Each number is 500 + 50 x the weight over the matrix's rms, rounded and kept within 0 to 999. Layers, rows and columns count from 0. Numbers have three digits each.

# up: layer 15 MLP up, 512x128, rms 0.0755, rows 402-468, columns 64-127
# down: layer 15 MLP down (transposed), 512x128, rms 0.0527, rows 402-468, columns 64-127
# gate: layer 15 MLP gate, 512x128, rms 0.0801, rows 403-468, columns 64-127
up402:532477525518380486528524562501503482521458503554477439491546379586474605579485514544400397439467476495559531506518473553578453492417521544525500433502525538524451517541444485491548473422520548
down402:558584478444519496482411518499579473460508497486553451501501536436454434569517495452415519441395544533492535450518451500448452435511452571471521578498498526511514443456483439460475460448480477
gate403:467398432394477442451483507497476432486522487546570548493521556431539506484528519508474547520634510543505527501481427466453418471542487496413515489568505522497419560480455577441428551570591475
up403:523456451452469511431525520468562479520581577552567522517559509453544567443465597367480525550533487460492601539573471403461492506500566470522474514410512494443502520588479474477463411449460453
down403:431498520422506594445446478473455490503538376505451500516449474505519487595560497529491525446427458521589506433494454419524393420504536504507531436463561531471451428555494458507509386479570449
gate404:577505540516467496537515451466506539571561375539512558464458596494492436491498481472569452530513503444435506490559566570450536496472502496489628556494458423490470453465503477462473488513614518
up404:484421479541515460528440513455419529434459563479558520515535460443415453489510552468584522497467489436559524503463406531534488532482517491465468504564399527530470528496527450501505434533588519
down404:428505559526524557438559484530502505509501431494553431551451496575542530489504486632544457456483606578486488537448485508570510483491450501525486501501575470474521526516595537465463481398452458
gate405:509531494489475496572529459488522486532519526459455520496464442458485490498509514626504501538474530609533505546471490625588516408502566473588552508511404528478431553404439434443510557459464520
up405:500518547505431504506466528532539489490459592505482486488427533466427465482394481543513532432473487471481504450516502459505391475455381513580572479575525539502560480462504454500523459514509417
down405:596486560570514498387544508462474436445462536480562527486532494481493528484531375446510533466527599539508545492554477565474506540480491513471409440490571497560497348509525538432535435436490524
gate406:501493447543568533555540463593536551593561544510449533482376500604450534534481520512429479535449538450492454501431472503433437442526376534467546513448469495527575457518415569564497543424543485
up406:527526550521573480504480453535492531481390508440486479512479540506459464542498557514475523364533379536498466514541491455452514554479472502571498538525467518499555544467446549456437604412443459
down406:490499522501481453452536519414443532437478527501526412452501491448540494542566472402574485418563468510540579515529477424564527480536599468492476478532532557419450505579565458453537434567496517
gate407:483515479538496536549530556516401491557461570598537538507441411470473551548492440526521529484509477581583491444466437551482594486455452516540562566438552417411486464483500644498487458483545521
up407:537575540478509502467491407546534514476541543518518470585497597447464369504436415405408410465364445459531544532481552481529490463511580554520574552402541599558555504495641476423481437451534483
down407:570448551504516480385479484434545499472452537508501516501507499536453486486505301503571539534475503476560546433496474456464526451447534492500541471597589543551422577471412421458533552530446451
gate408:477474471447522556575511445460490457487531519570549454451463529474511440525555465555452533557506492504580527549376549480498585505560510480542474521472523412461406449536537546539562469457572565
up408:492605529550553522613541389425530459525476451588465482522494546456379522546538532532481510538399483511428442455567505441515483471485542513539533431453578520526584367597491486436497461577531569
down408:493492502401496486602519452480538482451495484521477409471639555451401478507546466577537544515522371505425442478429566468495399414496477503549546415513535509615511433501371575510456500538469535
gate409:585591452404473528561453474450526513560428473541444472457568595411406538509559471481506484412482539526553530535540558505487468484584433504490569469518439382548464457495518539518444520562543556
up409:580509482432443542464528498494624535542527469484473576457491445481532395413604425551479552477445508491594497584493475475515524531526529568499519466423420549540534558558468523551508480508490548
down409:433595507503528499576591487516400478490448480611497509458551601496505489549404498484460507486413493447478569435498611451503525558553467498430426541486502524489465463499505554481400629593530584
gate410:501490478554542550511561537516523484558493578485517517499430406536465443493485525439534444539567543574414535576442375500410523501478452451669406572598467531500529557498483503558588465496465473
up410:501466501503451524517449608584460486469519513454431483531453550565478475584487500510460480543476507486540475394431569477378526529490556545585562456477439591539421414447429451478458512500512460
down410:560539536402394488476533443573509570550522568487371463589477505498553523518574477548443545510464507502437516526411502522436557413507485514502434518595439481501532514532515545503477460484563555
gate411:347460470557469553435488377504533481384491575599416495518471411479488482488551587539358581525602474455453487532419403539387497441454490483526563493540533452510556490504566592482555530435425541
up411:479585535511552413562583566527428525583389434491479572525460523491514544526384530566474466457539601488513536382567371499498594490581507446496465649581467518574461467446575500403552598502470473
down411:503508477383552636390425559467507516441447522488488502575455469537535461447584484383443538596485456513474636437373487516531414492509547443519526569540452609554632502469533473437490398488518470
gate412:499550456528513562519444531494499526460572483526505519553513488459435406538425460443409560418549504512486549583500411506470485511514466559484512484515528421563509476526507567521545473449474452
up412:502556506434510547448558537551539415557578399446441528488512562558484484620432549447565420473450458507523460515391488443532493529453555480508503461528410395497541409541504573604504555504508544
down412:442484489578572498474435455538516493488500554509517525562476492425473527522610472568457517445568535498473510596547410488528441523542552494455467506489584622479439609524490570517531442430376476
gate413:518493544443437523499558507471562474501494472486510520496532467451530480503538429548476529699438512487512516635534493431435526451553568438545444573496557585472526513540486532556518489461441521
up413:516583421602596463503561461499507504453515565548479521430476491559468522523482489502530524565444493506451496443533503570527533598480482467520461471560429535462476546507571512533515553459422543
down413:553578551508521502459489488480489546539536587543501452518384535494510511481503428566453541417416510540510497512534478515513575485526541562554490546558468421460539431515443475488397573479468452
gate414:478504563462557421475550397411434494534528537532525426536495494470433481536457585395505460520504503477442544497524472584532500406473443570518558482559609604418535558468516559568546459520450565
up414:443479558507515474510532540494435452494504467390415446445532475477454553422447529424510557462489492499511535472511461554435571630525449522498401476647542536422546558438547533554591549572444606
down414:509525443494576458534531505471503499606551500435460574499508427478483476445498488438490442469554585477539598424445479463482584462590526574611546529541505528467489402444522476443575614572473560
gate415:520483552499425495456583454482565522461473588508476535536538582468464489446453494558477513548518480540523589468401484495579491453476631541539469449456474526437511397535451557528482523504427469
up415:539386537524525386429507467456427486487505506472560589535515414473506502558534483526504439568475533470524486514506494417553461549490529520502542479554519544483510412518531365577539491501511557
down415:486567535470492547563583517554468452383535544471503489556634576539511508411476445401434539516434438578557467457510459529510521526553580549467574500497531496467538514559468551428520484489373458
gate416:461482547533428435457539469537465492418474521438546527544506549515443518530519533551493418583443508529473444479503564503437445493490567561474502489505404435507350534421506528592571455511522548
up416:549601495494460409453537492470550464551486510582441435456477376535465484476467575485480556506514519513530587493517539469525554571498532476501493462535577508550543473505550557518438539502551596
down416:433596548543505413558558506485469415528454482588514457441404452492461596474488575462468524465507539582426491554547491460468441544486392561535535479467515556486490467536475568589483556505551586
gate417:483604535482559528508529503497475486435524447601444509477544565488451415518401543519512459437415451503485487576586556514483435528488466500543555544491515484544486500461526516493439517524450480
up417:503463572511404507394501412478476552440604499536475518530545480482519506439509521447572468461555457514472449490465552425517455612433479457381513540509482515445492528409508568535599481481489476
down417:452534533515491555490527516480473507489521589482471449435450526533587506490472438533519433514528467501543507432578502482501508492515451506371558553552491399516509465516536550523544491632450452
gate418:505450493496514489435519559545483513506378529453517436534467488486440533463494455467425510504671502525553583470484518550442394561532459580602490505477468450536463554533490552452487450513563525
up418:525428504481417531511471473625565587444438478521462529520528439550553576572458499399568521501517530559447571440556456593414450559484525488472505455421522482433556418557484519479455465445458468
down418:551477465499513532486548431580469486562488517421559486473464501486514447532461440565508499507519450483449463477495530421375582383405449485475531492473541461465499521574513520497452559506488506
gate419:520440550524560461459525509491529461481459494617554482480504436558428569475435456481483471510535471579498516505499445609486578461474527439469497486508533513488549601545402494517542348558486540
up419:454534466498522543516456544534522518491444609553494530475509507464565550531551500535486448515529530518462532552544551387543501520508432563492576438541416495482517522529550528443532551561415521
down419:489524511490566462474470462506462530495479561474549529503536567529506533441449519444622462400543465512420384517611475493417527468519455472473426443604484482465604445550502450405445566561417517
gate420:525553529506435479528467433420541545416490529459484475592479485416417475506432545487526487508486551552417454466495573488501410532471524507444481496452565561524502511513516508549551549441517617
up420:417539473536506459496537429494427431484516494505518562544578469524482519634486485457492588519478491474493476492416432428436506544516573516565578471443523555462560477520479520514499530466471450
down420:497497664486559535502466501412468482438596513492473435496516524470506458507437480441466495510393494479459467456534440548468419514509509472452465493512533453489530551488521530572486576429574499
gate421:430526478469487475442488574430413485473559516527538418435586459491433484511437487458483548489543501551478521434508467505521562454530476502521561533527583563451531483459435513466489534459455420
up421:469465479448560555452518465527574491491426515458507522556398509526504491548533456478589485435526602425483511541420576423514509467499452505515558453455463460508531582404539544522462558424575618
down421:534510500469591467488566528551500523580490560513502448545473541505599488552548492437525472439535507550480454632488482506595514455520474508482415519433483513561552488486467458468498624449616429
gate422:461570518471526447435560446506493450504443484398443505487543554458531508519507562476545491498438559518573606502551483495574492520509482475518488599437493386449566551491439460512530567560499527
up422:518533494517495508460584393492501507492479553530515462558554595466570388487546536539490518572494551531488516441523475503514475587432456490501505471530526463490494529518553482376531574504496534
down422:521456565474556389537493535562504511432367458469443508542494486504506503526464409424486454489556519476508454525421423515532546478485538449461450465426517470516523506398447669517502477502496612
gate423:482469541414527510499509462424512519553554444511539443548471518474466547450497491463567568480523583501503474581464420448437474460465399449490544467537546635508457460449375507478527550495547355
up423:492506517492476500581414440417500477563491560436461471445494504571603558527533554511464389546524439521385525456505554503567536448440558561538536603430581500411417560538487512489468414498360569
down423:459468548446422486525446532504518481492566527461601415572434506513522550496396466505519579474559525543451574500545503524573543556509480413467506494487559500459459493532526528464557611586531459
gate424:584446411562433532508502562408468559579468446575536462509433510496503470433503518455480462545456494518472550566453531528434463527483493538488591469516590450422427518410474560536495464544445425
up424:422506472493471604561474501472454528469491469444505481582396478538532588423498561482476536510460548445478529479404520502579407416511520549483514577531435562568454546492459514480548551528496526
down424:496497586510505444533483493484469561526492523529469473504471490480522547587489398438438507572437544416439556530516539470599536491494510473543530559403541485436453520498508448413426456522508478
gate425:685458435515505488553488419448504444398462555482558555503482503491539428558445593522448440498485509531587492516394523501513544459441508542523373496529466574510504522428493495543559570552544470
up425:465507530544554438466484491538637524450491453466520490486524480430453540524493461454542493430478508488476466505525555497477516485478447503525536508586416576432498484455487531513443433536583532
down425:426542523568568502469476483528484455506464514472405471471475500386599555507543613534486543523571500559480478430497536513520450486514457467513455554474503475480517515444509636479540545501445516
gate426:449538497437543455464506483484458592479465566612443545506491553407465501565497445519484436467547476564489423553461412606487505463431513457488483542516449465437500515540500489545483499519567461
up426:513456575557514541564444514527541448511458494356564472394495536426475506410566511497512502537466460489475370514487530498472520552606518535457564533477544542461444455550588581517462442382512469
down426:498598466453445539603481482508451442535495505472540562518464432531502466473439464525367491487546486554534548443604623451440451477530457511463464582514524527577528539414514568508437510535497468
gate427:458544448457544481459426493508400463523476482561552500545459531462515592504540553482638500562498407483503503524555550524585426512440505512445540546526557444498470480487429496406518470449397469
up427:579585452483539462476608469525501504517540461430415502509471552457498495516500529544419507444509411434459566438535433461404513556417486512523535480472514516453457406533531493545507622591575558
down427:530572429491529542359548534524498466559515476553516554377501482478524575496444425459502494536537520567387532515466463424433410438482497499498547432455523446543505481552526549568564573517428527
gate428:392528497441492491529388571499530499501524455485569500519494536490489555404426606599446552440507508518546561440469506544483486426407583459425480491474489465452570560424505517471630545579596554
up428:559403466559384448465517483551412482505425528515414444482509486510514461444549464563524439449485486503511445553563562538438520566561494537515526497452542489607508493513517483503508471488464395
down428:517485578487494504534519511483480450465481422630528502462418481408540502364504531504569510532506441501436538573516512654430487539505474563495528543487564550569463460537568509545548448452519496
gate429:534575456506471472489547530581509476522538503509520425468473426527476557507542500505509490494458480494592506467451426597495535550479454417483493503479456486488537510585513514595454463541482466
up429:477460588410616476447475489494388521404562451536451566512436461459510456383427530511509489540447535532477501594587619490492537557534467525463503506499538466493476440467480541577540500462566562
down429:553573486474539532521514526451580411496526510520527506445548479577501535553510512511476555510518500503490465463516430557490512551480578473411500489550518494537538388512537411458452510462501478
gate430:444473469466497554549553562568503525563553524454372571476519585537564500586463511542441497481535497545501520617517548590433607545469495530468482457490569451501501559546532388483553483563569543
up430:480443519524501529457501535541486469472587430452449513499474519508527563509533508584569538431458577554504525597449582557459503546541521585539514533507534471523508515518525400564550540377534495
down430:602466536508424513358499497428523516449456476498583456520382404422534541501539474469522537564516485520598447462478527482466508483623519534524570501479535511491504419405515517387479522541417535
gate431:496501495563534445536583574456524420504404478489503418520471459524501583468608545456530477485503505496585486537491430545473476491500466528525419470576473549587489483514488453438491525474495486
up431:500468445396474462471481540550519630434469550485510522500501474436549494519579463523532474522468405487492494461491442483562495460526430537461586464510498475529452431567511537581501493446463495
down431:487595572404455495550475519544442491488454406469465525452524540486488443528557465454481479505471592592564542475453446476515545528585587497511479523488483511527523443510558480503546487406626480
gate432:603504580538545461517459506465474524468462460532517549461467420540412574506536457493504545400493530458443482560589539566507513481614511508471546482473512462538452395486515458472494489456621515
up432:536508524498497562620548531565436354452532535539489544477528539542515510495497458547441485484476538498570483616411521469585480525526428535498409527541597542513624504456476491551529463428541558
down432:526585455478464495473574420508363456447505499536475518552524532599545508584529425503478506507555466409511565427549497494575489499511485571466438540575467431535562586461444505445473492466427546
gate433:519465472507494487481508464549377568531459435474401478524532497576440372445526528403487498530606438536462468511459533509506492505575555495537534503522502451571539469534493469568539559436581447
up433:556499350500499487562481553486449520459559475452469477475516519496441570491568653487527511468533581442543542486503497466418457454535587557567494435480545564453574527466540573514344450421511589
down433:578520435474532504466553491563450496559523558538453474575487449463466299486483525429498587463529425428502459551492539578429577580538490507465418557520446465490538516485509441502420546436489451
gate434:542544486490498515468554465493455477440473542458491478407570394482532442501526483457533566580487487467521485459574463593475480482428558578457355503479518467550480442516513442572612499478528535
up434:411562418471487501517496545407469442587549438517541493537433543492458370500566478483546474485562470500585577525488495565471359555428477395562501518532558538439500542550559396480508552431531575
down434:447469570474484515603383510357434530514502412407460535522511527464551452562447560480442443596488523493453496495547454517476511437531528592484506508482564540420550437543513503529485514594427523
gate435:513543430465433504514571526477533458605463423402578495529479522450556524430588520576596503524436427485467558556480445432512482561471524558501550470496329555482545529546462606495519490513459545
up435:373558507426527517494463501522486508449511577519402478467471444535519544572432556470494536546486478537579457445540510449535486504438452491469641591489494448560412507521471527424477556471490603
down435:457532423422476511518450476532556403527544497501565507471530433504494528474489538497441593500502606531422506557473511447523434479458570476375466509414534470412509498444454471507471572430479562
gate436:503510506468548496563582497505564504510439491598529497465553488395491537524444497485472417471495536510442565508526494583482506553558552568556507536507500569564457527437521529486496487530490564
up436:508406488532456551470582490529476564469432471473627405456409465482506510336486485523492518490548597577509476537600528476464571459498487484586417504489441550560519450445518491530510435461474515
down436:557532522426472521552484487428643528479528596468525484536500479515446509521538455429551508583413383559583430521545417517579475530407600387468496475540506503466489447523500421534513506518505496
gate437:535563444459503454484491505502554453510466493500418475518562551483487553434531494502486510441516471461519519480646549540446452522533522512419507535427494476498447506385479568487520524416496561
up437:612484576446473534413510434446415510576604401420516433465529540473541551499544493572473503515495602486486578479537448474612557521597444437402468551468440558568425521552460454508469477448523451
down437:515518499678491507499425514498454483557483520531387463512441514542480495465605444509542520491474483427435530513508468478608507472584467524504461485517502539401412505576511593432510421499426463
gate438:457500634569476511466541497508488521472499573442409480524476523605470416558488514526466468499542473570510533495387437541431445540545538491481545505413538573525482458510521563441489494425525427
up438:551484551621554542494478437557480635533490489515370487550526443493450528491496456457492464502486503559526554491411499440472560499438568518398462469513387522464548485537441515496510428554449497
down438:588475489503436531502444487558568627639514506548503499456518403540533579492511524562474539530468503485487507495528516465459539550470485562479490573524447527445453485450433433507500544504403580
gate439:546477489523505476455610465486532578480541526527556483447461498544501542511509515429425591484403453511588481584522362557454430500430494567559647494448595507475410480443538569434493496419461483
up439:494553458495482518487532543587372604506417501534489585496604461429542440486466512457514476477512549363438479478533529586497446529461562537530503462515442493527515527497453526479461530461534526
down439:608484384523531470496480502532391575624440520467494477418570507540468551461494528551534429493607502449480490491559647514458571450519535464633451490578495473441519514581476413544448491508553451
gate440:471520492461542445495545575508456547542408529514481503497524553596521540535408567591456443525551417506558594567499484521460460437466536465525441424520390521436512426435541438555459422476555479
up440:462440552474456504506426462601526554505573503538478452443534475538501540515471501429438500452533517538487517436574561495478544549498540451532577595415533495441485422520471563585448495594520537
down440:510499538521521534447576545463517440484437540508457444512492497535496526412424500603437424544432432474552458527478503538516458512392456550459449436582500482464545510438630512532390473493478431
gate441:514540492466510540524495470432444491410550461491417486468464504515441583605533528490578484456552468502562454526529518517564460448452541577506449513434486527641488519601442506534496581496511443
up441:508561455504627520503472461511466441424443510545511576396497455461527481494456507461473498468485439474498470515531507434452505526522494502530555443469584490506635485527543530581463484479433520
down441:545597453405499583551561421488528578545540449511459427500436403527473431498497536453523533504509515480622566408533514537454545491500414502466416561516397484496452512481506414473528501470572534
gate442:515477486532527453579470503384396590498526532585509503443518403558513524453534531509430488370406427580482578562414503502431546475489515438581509450482557442478429526457546591546433547434501454
up442:460418475503514583478461608527489504451453533472436515467504483530509497518546531550522540593476437587555474489454543534471432460446511554461541449485541511478520467566427452413447481448458428
down442:503498459406419469498539459557516414512544403586484515434472560583452469553491551428502497499468552530542485610486519480525366461449525509506488461398522606544518462564449502502440514557561533
gate443:494518542482542599555558540503449566403491501546529501566534614488528513474556375361513606510505454555469460599561512466405487471506455613482519447548516540592547471549534422527498426542519431
up443:566457452531457500439511462476409529443431476382421503494403606618493517523573582459443472453463511523556407466526537488433531518397532426484517487481507457496499436532382590386361552563481507
down443:613465540533501493565528436398481530480464483504414465507469536504432547552575532441467509420447550423542507414402523412522552454460565414417515553512522494453574536564497554478588495514556488
gate444:613541466449401545557506502446528453540507492493510413627560515415493507542536446538467566429506369521495482565557541516494515446460462437415502458530440522585537481490473492525624487547609456
up444:449447489513476436464577484457444520549553485514511442505604439518616404522493478443526465586477524452585577420492421603494447533545502471564462481497530530588480432519388553467570501546451566
down444:577459476479455485467495528580511517521577530604591396520533505574492586529504524475496537435511493470494459433501508469503545423414484493526494463343465472463526541520587421436526477480524490
gate445:423499519511493470622530525436583450486489523542540564429456430485452470574563388484568488418568483578488497445446484499476596458428528489400517490510514567485505492534544518510520495535520388
up445:409433438506544446463390508522455479453455503476402422513535540558507516451501554497533494524492569550517519570532429468501533510468426585467538535575402459516444524399534593484477509486471492
down445:526532506511521507445485518487481612503504531533487538494454450541528484484468474508500496445603558463476454574547535549540556462481520496498468449474488540518476550504402517507450398496502543
gate446:508522629454519489415536525461499422482504448475475535431530495457529432524566563486417499529436487482492492499489461540512467469465491547356537446454484464508491509537527440510539412445571507
up446:478550494464483490477511557452460523549427457511536550448489414489548504525519464542405391497469419456533586417476600498463565465454557536462478522386490481499488455500458490451533415515573458
down446:456504510528530461556495482500516488499520580458417501532459582554479469519436495512473458471517504533528533518523419466478563512660445434468468400594426465547480424526359503474402471466496492
gate447:498474482556407531527580543427469439498423539543471461492440493486536454517586521519511559496533411575500531449526454479490480502516489444428557535580618491463508411492508492603532562500566511
up447:450435480579465561414506480493465453513417438562533512447521464564506482548428493430516530557483494488390524467506496498484658511579487501461490523508514524499561456614501508507517448474520519
down447:496536585504374491483484532478495550507587473484449489515517445597508481440564449507522539500489508566481514497467447462477511487429445546495490479504443537432448528433564465500624436659510514
gate448:440448432524482459486483475476487471558550541488553441535511473504533508611442425427559587475536483448423425582474404510491442407506444503507572534583544459498422410530490424470523565505454434
up448:490470483590525536524541536457550427594522560508443435497458352586477446487487480519512480483533424534479456559541497498599437541442496563547506573569531501427479480498481453468451547547504529
down448:522462532457576494438548583538427591458453591541511542412499419427521431464550513481336417522492541471523481499603534420449462441471561490491517447457514545485490506465469502525541510508550489
gate449:522472494485468462490565474494423572525503535574547398495452583424533506462455413595570449551452622492473498439493465509432441475399445513497579526509429529518437515465509495481573481472488490
up449:520492549479436546404439549498550510514487447378503521572495565551471500532541482452483514474560581526500456523450553570531519518529565426439443541523619478410534444474404419476532535491558519
down449:554469583485456501467529501499503506550395533413539460460483568442487511495478504478600643518545548421464483472437548630544595475437503418550455502550509481614544481475468388437518515528530543
gate450:487548507466523494508456485431438476504493484441465429492502540499495507548516495409533534497504528403538398553532562592456526589447514507517477479458563530390511394520461433492513631573495440
up450:457428478541524550558554480423465469556605488432497492478555526590587509389485450522527449488388569408460547552503456548504457464580596565454446495510445552499478554494415521379568551558539479
down450:564449501452415506552576513421512536520594455493523412509418598481441439528520510563518458509511517581479450557457566522558573529467553484534545382448549461522533424436524537498438575436583516
gate451:552492466481390457507484405467459538446622506493511518493555496439503504559584501541587433511438447458488530441503537589502433482453537494426556567544536525473508516486498511376605476533439525
up451:502524493554464563533471561398488540463585493451598408539540560499448577503449498517496471529469514475460476521613472438520581532559519436484462498499488443509470519505499443485562577562460537
down451:527458467527497458559520498494510476545512541522441481454518548493552488638472467454485433406522505468431431488436526602553444484474517463424515422510547517485427542545508435501474436441544441
gate452:527443573420522554524479510440532483547483515536527495555584554418493430499495472518544415514426519512497415529470551484505506519507506472500383460517458445474393469557412435467546458483547470
up452:582557427458411533470484522471377540503547499516523539471484413462483522547513418542575439553523479494529525562492460530447476508571417463530493524549402428524522535462429593511501574467481455
down452:421487541486480505544537521461532465590561492559462420448448573513470459501510582518539413617585521540536413565572487540429435521454493458500435370469515537517425475584464456550500492576533560
gate453:439556437455449501528516564460462455480489489483510456470509479618479486480482577381455449451445494429454560497463490484590583416439527476600476427612436487411501518522505542483467578497531456
up453:555508534441441412501518459627444466509485535464561619514535493438596426527515411466503538500501454638481562456463522523452455460462517393458507536487524430495504489497464455471538509444486519
down453:617518497471513520568578524432419493428465565472498508456407484463405531537513480452549423556462503509519392514477464518464519480524536515521452536511481551473511583537425526610517550483529511
gate454:467528536448510478473465521446457403522511593510475608582531446550426378494476559523551462406485508533482471507567479469522537554430497410507560489523514567511528456441431546499577531561516562
up454:461431554528519514487492506520494466539478533554516450565473544554513517555493520458389515528469493515473416472512485488511372497473456511478500495460419508598438570455503488531504589518483514
down454:521513497506446536488471548492480436576525445433393511473478498483528401547352500549505551435481586523525488429533494546472470472504529430528456604470511546456511479546535460496431501558526532
gate455:517516486505504468452545515416506529507535552460548533507497478501493532524612497495512576398535452462503466514469536457494429424456550518480488561541414566482545510443545424492541514407566509
up455:491500491547572479534401516417460432571517479494583456562428566504503456549481448478482505526489449444523419477511599518480487410531557471569516566457489532493582540484518456494623429461559530
down455:502528479443462554540528515534476518545547528426482570463513553453461530481507481409532493574548493475467470387498513476547539618415404573480570537551618532569504471466402427493542524496503483
gate456:547545594446439496458512452516508560557516535456563472492534420492524507461506479525531501466505465381525449458484501506531549487515452438453501573533540533500515438508527533516504632367498544
up456:499473524593581466517545551437489426539445484566512536512465538538451405476489525493487509495560459572518436576640495542485458516549423465561414528470523470571523454464530479491461448534502444
down456:533463504518519578542579534584584489663480498537580463610431499475494519427560473568393514556552551480512473520442499516508542557521510444514504493528516546497453520583465457395522507499520516
gate457:464572513498530522551487489470495479568547505485472555440413504500461517506576471519530456546496510529376545528382479596395532447495482558485328496472583525522521499575588482542479452509558540
up457:445529454455543494490415586502517554522502477486544530416548517525486532414476511479449401514494382544473485496480499424440465387527491534494495476526449492460487501521518472505474601514551495
down457:490538586584511449466520503516486487416555402512559491421466522552487489535460490407480499504562501552580544486497567525458469515498449487511462500547464434562504638504475473551504559464512456
gate458:543437501608532518564532624511463475505531593491488532441628475559534437557414478501501458563494415492383468471503479470488519471470476510592509453473449390493557473481489533552512391418468510
up458:471530521445621527446437499597537479532463527488489560488498532485393456494458536515472498400518523424449465589487517459453522502469562487464500457494468511421392463471432597487525577486454493
down458:553579423543341556340480508468425495467520506428438445580402491481506522494550497460543515548485525542550553525525532509483516523534416439494528447497499575515469402482547544469479516447479452
gate459:550467538607553555493593459450461517505507504623346505577541457455473518543469494454405571486480517501505528473479477454520539534523511416554570482491563523604454558544439464523553495552528496
up459:381557496539485483446475552539464522421526474485524512468505496528470514482436487454452518495440532527492492633472482498438527578524573415527532501591535509558552473361399509539430455539435498
down459:529479482544565505569518538431569552568498458565463475466590409480478537499527480466546394533487569526483664418508523470580489497548514453473506485503608440550480529489552582483475454503536527
gate460:504490474489479452519492495502427429506517460515516507525563450508537500539537537517475523444491538549564541500441457552581576488419447559415498493488484429509546546517462496514507447448457466
up460:458464428573529483547572545510572499461385447513502529546482509458498463518434535478623436474534509514529491517437469508445616487430545480555565477450581438491543582551501430529539497498458507
down460:523455492479493508563607480456470456399446581542584533463505559451496499492533539435579555488521519425539428541450505408531513532451561478483437564481528541557433452543412531538569443490451531
gate461:491460380458509539540492470501460607515527519504468445534537522551550557508446479405375414542511491487396538492494529522541617506589507420484545474459484516451496600489453546517540474409547581
up461:489452584522515477486524589476514487444537482521441505474537483623499541441531575629454458528430509444546455488516553570545473522538412580408518516595536523500523447438465490434449433467413501
down461:477551502492545559541459446453497569455524493518511497483504510584521490534476504497579503417440441529548472500543475482466546500480485463514499530477530556496521496453556528584563537319535482
gate462:357584491419488544397463519477403590490553529479419460509449493489523527562580453514468553477491566489526489502512520512505529473454496510545531425431500511490529509532445425471510487512492455
up462:444430509505522531379481421451562492496436461458518490594508525487466591483491622558582535526463408483483462490510550422498473512527529548512496454428556459426452510413457504627453407502476448
down462:479525508476520633499450464504478542544450482515557542512488455634593467481570465554569539470562566482503465425531542518577554496448505504485517468574462467556521495489566540469510536375536476
gate463:471524487559498495478544517429564441482589544547530602461477575539487595459533548494499511528448465429560445580502470563539510430486526514478473481561533453498453560539518440597526532515425474
up463:467522511554462591493502517431476466519515552506596623422449516494563507491483371495533550573559508403482527521488473531568452520464465512536519517459498560459431444454463511539514498474473547
down463:475550540464496459542479551471472443572431497437499497498443423579449543438511536440618479550499513581444535457512519617407518488514445525542528464446515498461469472574541454505472529444506466
gate464:477514480509553525522469523412443560522424502553414544399461562584510515445556511479550537451480503428436440484457517544486526608429628444523551434432536492353512524478579507529486461488522566
up464:514475422570415561508440431534559453454497529479603512435454484485491612485405529406493562448576435504541491533519459450522528492555566452546572520519506534468428498501579488488522348499379490
down464:442430467435561457555439563502488434550431569467467472642465487533475597520412574502461516577507541453452533559569585448427602538487615462525520492467546453512465465476477429473458575460500464
gate465:559525512509518550470478532507561563510442489542520539468507489446497458533466457552437382504504511433482420549496480462466465566467553500464552448522475460545522558489534521483481524490571546
up465:536585461486539513387600474466506512529473505539478498521500505475467437480423421506483503437577597503453520517471488529494506571444517451479460407610527455522492509520517554509579485472484595
down465:544526477554432519510479528515450527477526471496413534558412480522423603452499439537577396464488520459466539596497422518500532485559552430534459536512438539465465503511628475517474541519494454
gate466:530495507515457439531560500414489512432421493448459461499491517475507531481580481530496496478499543548406545421528581534458531520495532468486510599513490465474514578520564482530444543494507466
up466:540494459474491523454515493514506573441385528471560470401508540516518531427483545504509505557586413524441493374548559479490527514475489402521554630519494481475440481479498442608515517411465542
down466:549549431485600549359436575513490487596617492457453506520449532560539450543501439460483479476403579467562496582445452550517521485444470526477480423475524509518420510521528471488515462558497510
gate467:507486477490461521497510512478464454544447383504411519566588551456440474424506599531571533508346509569526488500439469466503472420428560468545572490454570513452523522463530577437512488486476544
up467:555552495511440393415487523494476440563517437560558369478529410432539491497540554558450483548509443526510479421503471558486543622533417579499434469388480450512525529537512541591476443437535496
down467:515474531417475587402450511476500521494396412527668358587356527481419448471502566508462601547506528508490511493521549542441503524420501522531474482532517500425541483430499484490466634517537484
gate468:571537557572442488520579520470544492553420456561549457470547445482567484448431425514471572428499467569473473595515453508537481397472551401531529579456512494432432378572549520453505516423566510
up468:607491489440540472487535429423471597443524528456485410527546525552488454444520470428463548576459420529473517524427467439456567608488494471592528413537512439488495469493429419516491474518552532
down468:570520531508622518544541366474497533491548480494467537505481573523546434472480539486541488545475471480447518491437500489425538463632551550550577540619446579462388514539581493449557460500495480